{"num_hidden_layers": 13, "vocab_size": 2362, "hidden_act": "squared_relu", "tie_word_embeddings": false, "parallel_block": false, "init_std_up": 0.0442, "lr_head": 0.00732, "warmup_steps": 59, "final_lr_fraction": 0.0}
Each number is 200 + 40 x the weight over its row's rms, rounded and kept within 0 to 999. Layers, rows and columns count from 0. The size before them is the row's rms in percent of the matrix's.

# layer 3 MLP down (transposed), 512x128, rms 0.205, rows 108-162, columns 64-127
106,218,211,204,241,224,156,267,150,202,223,259,81,202,172,194,196,166,182,235,199,122,231,260,157,175,174,194,211,198,285,191,161,145,211,189,243,173,149,282,227,202,213,210,231,189,228,127,223,242,203,193,230,266,105,205,244,199,142,202,145,218,202,201,195
120,201,165,188,208,161,197,244,189,183,224,172,198,208,157,196,235,196,196,166,264,160,225,124,188,196,170,151,261,147,192,194,178,71,244,273,165,230,131,162,225,172,197,157,146,230,282,174,234,194,173,248,190,294,175,209,220,158,279,242,216,183,217,211,144
101,165,197,225,223,156,221,261,229,201,175,181,229,203,193,160,261,223,200,205,159,220,258,196,226,220,186,225,247,144,233,197,238,220,200,143,175,130,184,178,239,263,170,206,156,206,165,282,197,168,195,148,244,206,233,228,277,155,167,187,161,182,152,174,199
099,205,175,206,224,186,234,209,186,265,156,258,167,236,216,186,176,178,200,176,150,137,248,202,206,218,116,206,195,110,249,313,140,201,166,169,232,217,190,179,199,138,218,189,218,200,200,211,242,147,227,181,271,219,122,148,173,225,191,200,196,193,156,229,206
098,196,153,224,161,198,205,199,220,194,137,178,291,230,196,163,245,161,221,159,219,165,187,238,162,200,203,186,181,308,221,307,155,279,273,188,165,214,225,181,160,279,207,171,144,164,221,189,184,182,168,188,204,249,226,170,195,188,166,249,224,108,288,148,210
084,182,187,197,241,146,239,207,219,170,86,155,215,208,208,190,227,177,207,182,183,254,261,194,136,195,182,145,83,182,170,143,200,159,229,237,227,215,223,186,274,184,256,148,208,191,235,256,204,264,109,192,201,150,219,192,165,251,221,180,224,245,228,260,234
039,213,170,227,213,154,199,195,234,184,188,263,201,277,251,272,272,197,258,99,207,167,226,253,292,178,200,227,163,178,160,141,183,198,206,184,163,106,165,221,168,232,168,222,197,227,173,179,253,228,159,137,142,142,217,253,114,266,226,151,249,264,233,159,217
095,163,172,218,278,198,231,272,167,168,197,198,164,227,230,114,188,212,154,192,275,184,181,147,253,205,200,136,173,254,181,193,238,270,179,257,228,238,187,285,175,192,205,176,196,143,173,233,227,223,171,209,185,242,203,180,257,183,143,185,165,239,199,215,114
107,204,178,116,233,172,226,177,235,135,214,141,233,260,221,262,160,249,221,171,196,242,118,205,218,263,188,258,206,257,150,142,150,213,257,217,178,256,144,164,194,220,180,210,230,235,139,212,192,253,143,186,216,201,161,200,196,241,258,208,245,154,140,199,314
099,199,208,187,199,225,187,162,219,169,183,103,204,225,230,184,228,181,276,240,268,179,200,222,73,294,211,201,168,134,280,126,211,195,221,180,176,127,200,202,194,215,158,187,203,304,121,156,150,141,235,243,261,215,186,216,225,247,248,242,213,137,205,203,286
093,223,186,180,301,215,134,190,240,165,195,330,226,216,185,187,271,173,121,243,224,198,146,163,244,228,273,224,127,246,149,184,186,231,229,192,192,140,187,211,217,210,275,199,208,148,205,192,222,155,186,267,204,215,215,177,149,129,211,218,193,111,193,193,187
107,151,222,184,179,218,264,196,207,230,79,193,167,133,282,140,221,211,204,302,170,232,222,294,239,171,240,215,150,198,253,251,173,233,220,172,261,130,221,192,245,186,139,163,247,180,146,182,177,180,204,226,242,250,143,215,184,197,208,229,198,266,147,200,155
096,194,251,163,229,286,228,234,207,200,216,189,211,187,273,232,184,208,183,184,93,111,206,188,204,263,269,262,179,266,178,169,263,168,252,149,139,170,216,181,197,194,163,213,186,258,209,163,245,273,202,184,159,147,126,261,182,160,222,149,208,240,204,158,175
116,108,152,139,230,172,218,193,157,229,176,159,230,217,267,236,199,260,212,171,196,257,129,191,218,195,208,247,248,212,251,109,222,206,242,156,163,213,194,225,199,153,204,187,197,228,162,135,188,252,141,137,156,205,153,283,191,244,186,122,151,177,206,124,150
099,240,166,262,190,177,217,185,214,127,206,236,152,248,224,251,232,210,235,189,237,278,159,163,230,144,151,133,150,187,145,312,284,225,241,132,195,158,154,159,176,181,144,172,183,165,130,226,196,148,255,211,198,182,227,253,195,137,196,198,141,115,169,177,200
105,279,177,171,129,198,135,180,162,227,155,175,110,197,244,195,259,129,245,209,166,165,220,146,203,153,245,220,203,238,168,195,144,165,248,197,166,241,199,191,240,213,183,235,215,204,186,144,220,118,228,217,263,200,201,180,137,147,189,322,215,164,188,260,176
098,228,159,202,178,204,169,179,195,309,178,140,170,157,106,156,162,174,160,175,202,244,216,156,191,235,244,248,174,217,193,162,204,159,200,164,223,197,218,233,105,150,170,196,209,181,144,191,195,247,154,173,196,224,188,238,182,317,222,263,157,206,156,242,233
091,216,289,229,231,166,156,198,174,203,254,241,133,223,171,163,193,205,231,226,196,257,190,195,228,173,218,236,184,208,242,189,183,147,262,142,243,202,173,239,210,181,205,192,293,225,247,154,201,94,185,256,211,209,199,253,289,235,185,175,277,222,162,267,109
094,187,151,145,241,210,217,224,181,220,211,184,159,194,217,129,246,175,135,68,205,235,179,155,223,170,153,217,179,159,243,221,183,199,137,174,211,134,181,215,201,247,206,200,217,210,199,192,274,208,241,197,128,261,250,216,276,243,133,240,241,144,186,141,156
104,232,187,165,165,183,210,228,199,186,167,135,151,169,131,208,203,120,184,239,261,214,244,208,311,212,258,183,171,192,207,176,203,303,209,206,264,156,274,153,144,93,225,180,187,180,127,253,232,211,232,208,151,221,201,169,186,255,168,259,270,202,223,240,253
058,261,175,142,241,188,242,187,229,202,190,213,223,217,201,151,182,222,208,327,224,191,138,225,150,215,143,151,165,233,149,306,151,198,227,120,243,178,236,218,207,182,201,219,144,216,201,260,243,153,200,147,114,226,200,216,221,236,187,110,197,201,226,204,183
090,200,246,135,228,162,264,189,182,179,236,195,250,201,159,245,230,200,200,185,134,224,196,158,190,88,200,175,233,201,188,214,210,170,196,119,145,175,159,169,235,207,258,158,226,143,152,242,233,198,248,163,183,178,223,222,219,121,152,165,232,216,223,206,218
102,157,257,200,234,201,191,240,219,221,261,218,180,227,252,236,240,206,216,129,149,251,163,225,204,161,210,261,234,250,157,221,243,177,245,201,197,114,265,151,192,132,246,162,131,208,209,238,207,197,181,143,179,235,160,207,247,168,221,248,152,204,217,155,210
097,227,149,175,190,246,215,218,135,201,201,186,219,231,153,203,208,214,167,210,206,178,255,150,122,238,165,194,158,225,209,233,192,143,210,143,196,271,160,202,168,157,141,240,225,201,153,202,154,191,219,263,242,169,260,197,265,218,289,211,198,201,204,102,279
097,235,203,106,181,188,217,196,194,206,246,177,220,224,217,122,206,239,189,111,203,223,224,192,198,122,172,218,205,228,206,193,239,184,139,187,259,263,235,210,157,248,238,174,208,193,264,202,187,185,262,240,285,241,215,216,119,198,238,238,188,198,183,196,139
101,181,226,188,247,159,164,192,216,135,236,143,116,225,189,218,164,245,194,215,218,134,228,209,118,258,251,230,201,230,233,171,174,201,293,204,191,162,101,212,235,217,135,149,233,271,172,161,230,237,202,236,133,262,220,140,174,199,159,196,242,159,197,116,175
117,174,211,131,284,185,283,201,214,213,214,257,197,181,225,173,69,182,133,154,126,220,175,162,204,152,189,194,198,235,259,197,166,183,212,109,194,235,191,188,143,186,211,193,243,201,243,177,164,104,245,203,190,233,171,247,258,214,161,142,214,231,240,167,222
114,200,158,130,222,230,143,127,238,193,237,213,215,246,220,195,215,186,189,165,196,215,163,276,146,237,131,219,178,247,182,148,161,206,244,151,166,241,223,188,254,154,223,246,177,218,226,253,214,233,288,225,221,246,288,255,236,190,170,197,200,242,155,184,301
106,158,120,180,311,217,174,215,228,192,112,146,192,189,243,225,199,208,178,166,198,181,282,167,251,169,249,177,274,250,247,249,191,277,204,181,236,177,298,178,169,215,183,243,166,172,191,215,228,209,126,146,166,213,208,180,275,197,193,157,232,249,298,194,221
096,230,250,270,239,221,289,180,206,238,234,236,209,162,234,158,200,192,187,185,189,222,147,191,110,210,171,206,183,250,145,213,226,285,198,144,231,209,161,158,193,197,184,211,208,225,212,203,199,95,155,182,168,159,148,143,191,170,212,213,270,201,148,216,183
109,242,254,227,170,211,159,178,159,127,241,194,261,254,160,167,207,180,174,112,136,225,152,206,182,115,199,216,229,225,214,153,142,189,258,175,151,253,157,146,194,151,164,261,171,213,261,230,188,212,240,207,250,196,272,264,239,158,193,188,178,215,222,252,260
089,277,261,294,239,248,186,193,257,188,121,181,213,221,244,222,178,268,189,192,194,196,209,193,246,297,280,210,173,226,233,239,233,237,217,245,224,251,179,192,160,150,156,206,194,179,183,190,202,169,256,258,124,179,147,256,256,207,237,200,184,195,202,207,215
098,176,196,157,186,179,178,143,182,236,208,202,192,186,260,179,174,211,268,316,191,243,157,242,175,217,210,250,205,203,188,125,217,152,222,269,135,167,253,179,200,232,201,143,204,217,158,175,171,179,220,167,242,163,254,252,164,239,209,147,161,169,210,164,206
101,174,197,223,127,240,241,182,219,258,132,189,227,231,178,193,238,155,206,203,196,196,252,161,244,243,203,180,232,233,162,139,231,229,164,188,168,178,212,196,208,146,228,254,305,154,228,208,151,228,280,245,156,236,190,125,154,183,152,227,236,222,281,240,232
089,207,142,238,202,255,156,232,156,162,184,196,268,223,222,182,206,84,232,210,165,209,212,173,177,231,180,223,263,201,127,257,205,281,202,164,118,171,183,212,166,173,190,165,158,201,240,240,195,205,175,152,111,266,142,260,272,232,231,221,210,222,187,187,246
109,281,191,239,157,254,220,236,154,145,201,211,216,138,175,215,150,236,201,266,208,199,148,124,236,182,224,146,180,218,189,196,238,200,145,191,281,220,182,189,212,147,182,241,130,163,223,197,261,190,165,284,208,168,190,254,189,268,182,180,228,221,148,222,106
102,270,247,225,225,248,180,201,215,258,245,213,117,203,185,130,222,168,140,248,191,198,147,184,173,199,153,212,174,214,160,175,224,182,260,178,233,197,223,221,264,179,131,254,176,136,155,213,159,192,177,125,149,233,217,166,165,148,216,202,198,145,212,211,221
095,203,221,229,242,193,140,179,112,211,150,259,182,220,155,201,236,166,161,138,232,163,159,208,212,156,217,204,167,229,159,191,202,234,232,225,164,225,220,187,85,231,207,241,130,227,263,160,183,186,232,191,188,199,206,197,192,125,190,237,184,223,230,269,177
088,191,146,217,237,211,170,205,124,229,198,214,210,178,140,182,231,228,183,257,150,185,235,182,202,218,174,214,233,245,242,193,235,186,279,270,238,185,239,149,142,129,239,107,193,184,218,205,227,197,255,225,257,235,268,178,214,243,327,122,225,202,203,177,208
098,178,182,164,162,249,190,217,229,279,195,188,264,164,82,178,196,184,227,236,198,230,173,181,201,238,140,211,211,157,255,234,224,180,164,173,146,136,190,227,159,221,296,143,175,164,169,212,219,219,212,246,196,127,237,179,248,199,237,194,236,201,183,178,159
116,237,218,178,144,198,254,217,215,201,286,246,190,212,132,126,245,232,189,157,212,186,185,130,203,145,201,199,228,236,163,226,197,199,184,151,194,219,145,180,188,203,211,244,249,246,144,168,223,142,260,214,162,135,157,237,229,130,210,149,137,232,222,212,141
099,155,205,204,223,205,176,276,181,178,190,217,168,201,164,132,216,217,240,261,133,250,243,204,173,297,233,161,227,138,257,298,222,247,265,232,243,204,300,179,169,175,138,209,171,156,234,178,161,215,188,152,218,261,148,264,229,167,242,187,189,216,213,179,232
103,290,211,167,146,151,189,226,201,203,200,251,129,237,226,242,190,239,227,200,154,259,197,206,200,223,230,245,238,226,90,178,191,261,176,208,248,253,218,111,148,221,185,118,183,184,254,188,199,230,195,165,126,249,160,248,129,143,191,221,224,247,124,202,176
092,228,162,216,138,183,264,206,225,272,185,180,249,262,216,142,175,265,185,211,170,218,268,223,169,216,201,201,245,225,187,213,182,219,273,205,215,163,191,245,199,250,172,188,263,186,232,164,155,194,211,145,177,227,198,286,201,265,215,171,207,219,125,122,268
095,275,186,242,205,166,125,223,172,143,179,208,184,221,197,248,170,206,205,201,178,195,160,179,113,180,181,164,194,170,191,191,190,234,117,245,216,248,192,177,204,227,234,193,235,154,194,209,188,253,190,203,232,177,242,177,153,86,208,195,147,277,257,211,199
113,179,208,203,197,184,197,253,187,214,167,109,221,218,153,247,162,220,196,197,245,198,171,183,235,209,151,211,190,190,242,190,225,164,164,236,136,125,224,123,176,226,181,213,170,111,102,231,217,172,242,231,140,139,258,211,174,302,217,208,178,211,228,214,143
107,201,161,159,270,133,204,218,220,166,234,216,191,201,234,193,239,260,175,162,159,226,135,176,109,242,228,211,228,223,210,196,315,225,217,159,120,221,197,174,163,194,250,151,239,258,169,251,126,134,201,195,191,234,217,170,178,173,207,204,268,175,233,227,143
099,246,139,241,245,217,293,223,218,221,192,164,203,178,158,149,229,150,263,190,301,141,209,188,211,206,188,196,160,230,186,234,201,253,271,225,179,256,218,134,159,174,226,151,163,207,237,173,118,214,241,152,173,261,217,227,220,158,264,194,200,135,228,154,244
111,216,212,196,158,190,226,273,197,119,180,222,162,110,218,195,198,141,77,259,199,187,206,206,187,261,245,207,209,207,212,232,141,248,203,133,216,171,160,164,193,199,194,206,196,238,206,211,262,263,173,173,182,234,101,131,195,207,256,243,195,203,156,186,205
098,214,141,185,180,181,197,188,262,211,239,170,189,160,209,170,187,241,237,223,256,232,176,172,126,317,258,214,136,193,226,205,140,173,259,166,187,99,167,126,165,204,246,140,215,144,186,239,176,249,154,136,239,218,193,129,187,182,234,198,247,134,215,188,220
091,155,215,181,282,237,196,244,136,257,228,158,164,272,238,185,139,201,242,169,179,147,99,154,194,170,265,194,187,191,124,199,229,224,168,154,200,227,246,243,201,202,248,182,177,211,213,144,215,169,205,174,155,160,255,210,121,163,207,258,204,204,236,165,220
091,223,281,213,249,237,247,245,219,232,227,168,153,247,153,213,170,173,186,208,78,149,154,207,254,195,197,130,170,140,247,138,247,180,224,211,198,219,259,197,180,143,155,158,163,208,98,177,104,244,233,199,185,191,273,219,186,210,203,190,199,115,167,193,214
097,226,239,179,304,168,173,206,150,196,174,196,140,215,220,295,241,209,212,219,307,219,146,179,164,176,257,180,138,172,171,271,184,179,179,245,257,151,221,121,233,210,177,210,248,228,202,219,218,214,172,211,150,213,212,183,148,232,211,196,242,174,175,131,172
102,193,146,244,188,304,202,208,224,249,196,191,217,177,234,186,226,192,284,153,204,168,230,183,160,234,254,186,251,253,182,205,240,187,190,225,210,133,140,156,246,196,209,210,263,207,198,193,214,203,259,202,186,203,228,230,264,165,295,140,214,160,241,274,211
086,278,224,293,154,172,199,256,231,226,168,261,248,165,200,134,211,176,183,188,224,178,244,198,163,240,252,190,214,149,213,196,168,164,180,208,213,197,201,169,124,180,248,115,224,165,164,206,219,225,128,202,218,216,214,181,195,188,132,212,187,197,198,240,219
# layer 3 MLP up, 512x128, rms 0.227, rows 109-162, columns 64-127
132,222,108,199,257,196,204,210,187,173,177,191,220,196,264,206,177,224,151,295,141,118,117,184,229,144,268,228,184,173,112,186,184,210,156,275,175,213,254,285,232,170,239,281,187,274,157,171,150,210,193,193,239,216,188,245,212,142,217,152,120,130,188,171,203
102,146,203,170,212,203,197,131,135,217,193,212,146,203,248,217,160,278,210,205,212,223,171,162,206,149,218,211,236,211,170,104,210,214,189,270,204,190,173,183,208,196,215,217,182,257,173,199,203,238,155,206,185,159,248,173,102,208,179,168,148,146,298,177,268
101,153,242,200,169,201,141,131,170,154,141,177,237,173,248,234,175,225,76,173,220,227,270,200,261,195,223,224,191,246,217,210,255,272,255,179,201,223,197,213,201,201,233,181,217,215,216,192,171,204,263,146,217,172,139,167,249,249,204,133,178,238,208,183,290
106,212,211,208,206,129,240,166,203,182,197,239,136,153,186,189,264,157,262,249,215,271,233,234,202,126,235,183,183,132,187,227,200,212,224,212,200,216,257,168,144,176,165,224,250,184,184,218,223,226,141,109,194,154,180,162,157,262,151,172,201,334,160,195,237
083,257,224,227,171,278,226,155,209,179,240,239,219,178,228,194,182,309,112,110,125,226,166,159,234,196,210,186,213,200,183,186,193,248,167,138,239,129,123,191,194,157,184,169,159,161,160,154,173,138,172,204,191,227,191,197,198,128,207,196,170,198,198,178,179
032,184,273,197,185,246,225,180,113,227,156,260,196,158,225,192,125,173,203,195,120,272,227,229,135,270,261,220,209,202,165,255,219,202,187,191,188,292,227,224,274,259,222,223,188,180,182,206,289,165,184,152,273,186,153,184,230,182,132,211,150,136,208,142,185
093,219,210,176,203,203,255,245,203,243,272,235,173,176,205,223,260,195,192,233,145,219,221,208,255,193,297,195,126,160,126,191,207,180,211,164,126,181,211,207,197,197,167,214,169,196,275,228,194,210,149,196,184,210,180,174,224,208,273,200,191,219,162,276,177
093,174,251,220,247,160,149,151,186,176,211,124,158,175,189,214,187,267,190,163,150,190,169,194,196,190,252,219,227,186,192,198,201,162,240,136,113,168,220,199,249,196,227,203,242,199,206,175,186,209,206,246,235,214,73,142,178,221,229,150,171,277,186,115,141
103,110,180,199,180,195,146,172,214,202,216,211,98,167,196,188,221,352,155,231,200,217,215,186,225,211,228,131,161,170,208,198,170,190,166,203,184,153,198,246,168,217,222,195,162,213,234,228,219,222,226,243,160,153,172,160,210,177,214,221,167,138,153,162,313
099,162,234,285,178,193,228,188,209,176,219,169,179,188,147,167,206,198,224,222,208,319,200,219,171,165,249,253,205,130,204,191,201,232,228,223,180,244,207,213,158,140,176,242,214,193,206,99,257,184,208,180,180,152,155,212,144,209,219,134,153,183,200,261,212
107,181,249,224,179,113,207,223,239,166,219,231,141,156,183,204,139,229,222,206,261,128,131,191,211,211,168,245,245,186,116,209,257,231,218,229,194,248,240,176,200,185,170,245,218,204,181,255,156,210,213,170,226,99,141,224,249,252,249,190,220,251,240,176,183
099,164,219,197,232,211,204,159,130,196,132,244,162,198,144,209,212,198,193,174,247,98,239,158,212,192,155,219,164,194,187,172,204,153,202,146,213,184,190,214,242,249,173,186,285,173,230,110,212,78,178,128,181,158,239,174,254,290,200,158,245,140,233,133,170
108,178,249,226,164,207,197,219,247,172,213,193,216,280,298,162,261,269,216,161,134,274,98,228,221,165,247,147,255,191,252,145,171,227,236,263,193,255,181,265,240,185,199,219,147,271,221,235,155,233,156,176,202,194,230,191,196,156,165,126,223,234,260,134,153
100,244,146,169,248,99,197,183,178,256,173,238,199,261,165,251,277,213,256,235,208,220,205,173,236,111,201,232,168,232,206,160,177,199,196,225,173,185,211,226,208,257,167,193,162,130,197,244,114,185,200,230,180,229,260,167,199,212,267,146,166,162,194,219,190
106,130,187,174,176,209,159,252,212,191,205,166,146,216,226,272,202,181,153,124,157,200,170,179,167,183,161,145,234,172,259,159,172,224,151,165,275,230,183,310,184,161,188,200,186,229,193,189,174,228,205,210,181,213,160,197,178,200,194,193,123,137,201,257,180
106,209,216,155,253,185,226,268,192,169,182,202,220,222,235,272,244,196,178,228,141,182,142,290,196,137,164,203,181,160,256,250,186,221,175,205,167,160,275,269,197,235,195,231,178,241,178,177,210,220,221,247,178,203,265,183,243,216,226,191,147,208,284,197,161
089,168,225,116,152,163,144,178,212,173,182,170,213,190,264,228,183,240,179,160,188,249,242,214,178,174,261,131,214,196,242,154,184,224,227,255,256,151,203,215,199,186,161,213,160,210,199,173,188,268,258,131,239,200,248,153,187,204,132,192,168,109,257,281,190
091,190,212,168,179,216,218,215,218,278,267,227,280,208,206,167,154,135,272,163,204,251,209,157,141,167,214,160,132,153,194,236,257,234,187,266,179,195,256,218,225,212,171,245,233,202,199,245,134,243,188,203,249,188,162,202,179,131,174,210,162,234,236,177,210
102,269,157,218,175,264,108,203,152,212,281,220,193,138,218,179,191,226,263,227,172,192,243,187,189,219,196,200,204,195,190,265,162,199,170,191,154,176,114,211,156,213,183,227,216,160,156,200,199,203,201,130,263,213,239,243,184,177,239,165,160,168,165,145,150
055,153,212,188,129,277,196,253,160,151,171,205,202,213,236,225,243,176,148,183,215,293,235,178,219,162,197,195,135,146,215,257,152,182,182,94,217,227,245,218,216,252,270,162,170,219,202,222,208,206,177,251,286,178,167,153,190,235,184,209,297,228,125,190,210
103,203,203,237,208,210,237,162,178,197,168,210,148,188,169,256,188,118,146,203,306,217,187,188,239,201,191,166,174,126,201,115,213,238,199,207,212,168,304,247,177,274,193,192,221,235,238,219,171,180,191,163,216,258,128,315,197,157,200,166,209,137,203,229,186
095,206,173,126,228,219,205,207,201,201,171,219,133,173,214,236,281,216,242,113,213,207,194,163,213,223,153,239,196,250,229,155,252,259,214,272,202,202,220,176,198,278,159,281,207,208,217,236,237,207,215,169,239,184,203,223,225,252,143,220,200,208,186,236,159
077,236,201,222,166,226,243,204,149,211,208,190,215,161,163,171,215,226,173,169,194,183,238,242,180,280,241,197,236,232,211,201,153,189,162,176,196,168,152,213,233,160,161,208,149,127,158,177,258,225,146,215,255,162,234,165,198,187,243,180,188,220,286,301,203
098,249,262,196,153,166,230,222,194,175,141,169,150,161,230,158,262,233,136,198,177,96,133,157,230,133,141,148,162,213,142,148,180,182,223,220,184,207,210,227,201,162,129,170,250,198,204,201,192,185,201,200,194,223,139,203,238,206,251,162,244,159,158,279,218
093,168,209,158,130,180,212,188,224,212,158,222,239,201,278,229,186,158,175,143,168,219,138,169,133,164,232,125,232,156,164,182,182,322,223,249,195,242,221,181,203,193,148,220,139,283,258,176,240,191,210,153,203,145,168,180,205,220,178,153,162,194,169,215,192
119,177,169,242,188,197,130,197,135,209,202,204,258,190,127,220,181,142,251,219,209,237,167,288,186,213,281,190,248,161,141,227,196,224,157,155,177,206,182,229,172,167,215,203,238,198,241,262,228,239,255,194,167,224,232,238,247,191,171,243,238,177,245,236,188
105,233,234,226,317,219,250,173,216,193,197,213,207,174,181,217,208,209,205,200,150,152,115,162,157,198,222,119,174,123,206,201,220,211,173,205,144,137,255,210,249,208,217,190,117,131,220,148,226,188,178,176,153,191,210,194,102,171,163,220,214,165,177,243,204
097,234,220,205,209,190,274,229,178,264,204,220,202,192,197,202,262,145,229,254,140,186,215,197,247,219,251,204,209,164,181,250,235,242,221,207,139,242,288,192,189,284,234,221,231,139,184,184,236,113,125,188,194,178,163,196,253,196,161,268,267,223,232,260,175
111,189,154,169,201,136,258,208,202,180,253,182,144,256,204,150,221,242,226,162,218,215,192,184,217,216,215,275,258,200,243,180,201,135,83,228,187,221,206,253,157,187,227,213,193,104,212,216,219,274,212,217,216,213,100,180,191,190,207,256,187,150,203,240,173
100,127,177,194,173,227,219,187,191,189,178,210,217,265,175,233,248,258,157,163,182,254,201,232,156,168,143,201,266,187,179,195,226,169,161,208,245,161,180,220,293,220,186,149,235,187,187,181,211,177,138,202,195,217,206,184,183,177,217,236,190,214,278,206,192
088,132,190,235,226,299,169,321,141,160,221,177,209,166,198,207,184,167,286,168,265,166,172,226,207,210,212,184,260,186,215,181,270,157,194,224,254,158,172,239,214,196,220,285,237,198,222,196,183,204,202,190,241,174,213,200,169,183,223,241,200,154,208,157,202
090,256,183,214,208,186,241,186,199,256,208,258,150,182,220,200,150,198,230,200,249,261,273,178,130,224,285,172,223,202,243,222,165,257,150,273,172,182,183,193,199,253,228,181,214,125,194,138,152,167,174,236,193,260,223,205,221,165,200,184,239,181,299,242,207
082,169,226,222,232,150,189,221,223,133,203,169,196,158,204,156,150,228,155,261,210,253,179,214,302,139,218,253,216,232,195,118,171,246,131,259,227,204,244,293,214,234,175,217,205,178,239,192,198,265,275,144,187,230,223,210,230,123,158,216,207,134,175,159,156
092,151,194,227,191,227,150,119,191,144,231,248,143,222,218,196,179,311,289,161,160,224,205,246,186,216,169,239,223,222,241,188,152,180,178,188,180,253,229,205,178,284,164,188,174,174,200,140,188,148,129,202,160,255,193,184,199,210,208,248,188,226,218,178,167
110,151,240,212,160,158,205,218,136,243,207,217,186,206,206,211,194,207,238,187,186,189,135,113,249,216,269,206,201,261,173,143,183,135,197,213,193,136,189,175,225,215,185,175,158,229,253,166,201,264,207,221,201,164,125,167,192,259,258,227,210,171,162,220,212
108,197,171,211,134,316,126,212,207,205,116,219,188,193,151,234,161,153,236,168,173,158,132,186,205,198,195,221,267,163,239,265,287,226,107,217,221,208,202,168,192,179,141,228,286,171,131,237,266,206,234,168,206,203,150,201,210,224,180,200,229,186,192,206,190
100,196,162,132,202,139,238,251,236,192,207,223,162,220,254,201,238,231,188,234,194,275,268,183,186,214,236,151,147,200,212,164,203,193,225,203,175,182,194,186,224,208,261,175,206,120,173,204,208,222,239,248,228,171,155,120,183,219,176,114,199,119,107,178,195
099,257,229,182,248,239,171,165,214,293,258,192,233,188,133,145,154,284,199,227,152,214,224,161,132,196,228,140,205,203,176,159,203,217,144,256,169,268,204,179,200,219,244,224,156,149,106,210,200,156,201,75,240,143,231,251,200,174,122,185,171,151,150,220,214
091,178,248,229,171,219,222,171,196,210,171,132,182,210,145,236,184,226,220,214,249,224,120,203,208,262,183,166,238,183,308,128,222,234,216,165,254,133,273,241,193,287,151,240,233,224,211,206,205,215,218,220,212,190,172,264,267,153,231,182,96,129,277,240,250
107,207,249,180,248,265,179,151,172,166,191,228,184,221,200,238,151,116,194,266,229,164,199,209,127,145,224,251,257,132,169,180,181,183,197,182,264,277,181,222,170,161,263,264,124,184,205,158,208,253,183,246,263,188,254,163,220,194,214,143,190,221,218,191,206
090,171,283,179,204,187,138,180,179,209,161,185,244,236,186,189,132,255,196,184,183,259,159,142,110,248,203,209,173,248,180,142,229,143,255,218,259,163,230,188,173,202,193,178,172,194,286,153,167,207,156,157,252,175,226,185,189,110,178,201,154,169,212,250,184
113,179,243,205,167,200,218,216,136,209,215,220,170,198,303,147,296,163,158,104,273,198,222,236,283,257,226,191,264,232,241,243,213,164,275,225,164,156,274,226,203,196,195,191,199,168,211,217,220,220,156,170,249,198,168,229,171,255,234,214,212,240,218,197,231
089,254,243,179,249,242,203,217,220,160,206,283,148,144,208,229,239,220,203,254,252,217,197,205,250,247,241,175,224,216,152,207,249,223,141,214,204,234,197,189,188,112,236,143,135,220,206,244,119,237,169,181,232,206,162,241,278,203,268,284,209,133,199,144,206
100,154,251,206,159,195,202,241,231,138,154,205,155,137,171,201,150,226,129,167,240,221,161,221,224,163,209,251,175,202,213,122,230,232,237,234,182,192,278,191,201,214,184,238,201,174,179,148,209,216,151,240,231,145,168,219,202,165,169,303,196,197,168,151,140
110,197,229,214,199,204,336,244,193,217,199,219,222,178,260,160,225,203,233,240,130,193,177,189,160,168,243,188,235,178,151,188,181,205,177,204,246,146,218,200,226,163,200,262,221,197,216,239,189,259,203,175,223,223,182,129,237,293,227,257,162,197,244,198,149
098,234,187,209,253,125,183,210,196,148,163,182,174,297,252,162,142,166,243,211,152,261,225,207,201,206,227,225,190,214,286,204,167,157,163,237,212,244,172,257,284,210,214,200,223,224,169,169,251,170,168,196,148,181,191,142,241,122,189,183,232,245,214,147,212
105,165,240,260,202,189,168,148,189,171,253,165,198,221,214,238,216,215,231,157,225,235,165,165,142,224,266,259,262,230,184,207,221,238,205,226,175,219,216,252,163,196,133,230,282,179,192,232,239,253,196,164,248,156,172,223,201,179,165,253,219,208,194,251,149
113,244,256,216,208,227,185,223,218,202,190,172,156,121,178,202,183,166,174,146,195,254,257,186,249,202,218,127,241,158,260,208,176,269,271,202,155,206,182,240,202,210,202,186,130,266,217,205,283,133,173,244,179,179,210,137,204,171,220,220,171,194,256,206,234
130,189,249,170,233,179,180,130,156,172,213,217,207,218,117,182,229,206,190,144,232,175,186,220,206,137,230,168,169,165,183,121,183,220,229,195,160,167,242,263,131,175,219,174,157,191,198,126,165,162,137,201,215,222,158,220,180,82,208,261,252,205,227,250,182
091,216,213,180,181,175,252,187,271,231,178,181,132,135,259,259,136,167,92,142,222,254,178,233,142,210,243,183,248,181,225,133,238,241,210,191,159,145,172,193,235,236,244,162,164,118,190,189,170,284,237,229,172,230,202,156,204,201,163,127,239,161,203,207,150
083,184,250,286,198,219,132,139,115,227,246,143,158,224,153,229,219,244,256,179,252,205,116,195,168,266,254,176,224,260,126,241,228,181,147,187,172,147,196,203,244,205,233,225,210,174,246,151,169,262,150,261,232,222,145,146,184,230,182,216,200,205,211,136,175
106,181,181,200,189,250,265,277,248,171,180,184,211,228,229,204,232,231,168,201,186,195,193,218,202,126,170,203,120,191,242,234,253,154,187,182,189,113,197,249,204,239,259,158,158,114,178,162,176,168,220,134,151,221,227,193,216,138,168,240,254,187,154,125,164
105,225,234,206,198,171,168,198,249,197,231,189,216,193,198,206,226,239,201,253,183,236,161,170,197,207,199,218,135,152,149,148,172,195,146,214,212,244,273,249,289,232,219,204,124,284,226,154,168,276,236,257,214,215,121,153,226,170,162,239,257,174,237,271,219
090,239,267,240,204,184,194,186,206,169,216,155,185,177,211,184,214,162,225,156,168,281,151,252,150,221,215,189,213,128,185,233,207,197,228,181,228,204,143,182,175,231,184,207,212,177,185,174,137,151,231,249,226,212,115,208,226,239,189,206,185,225,212,217,208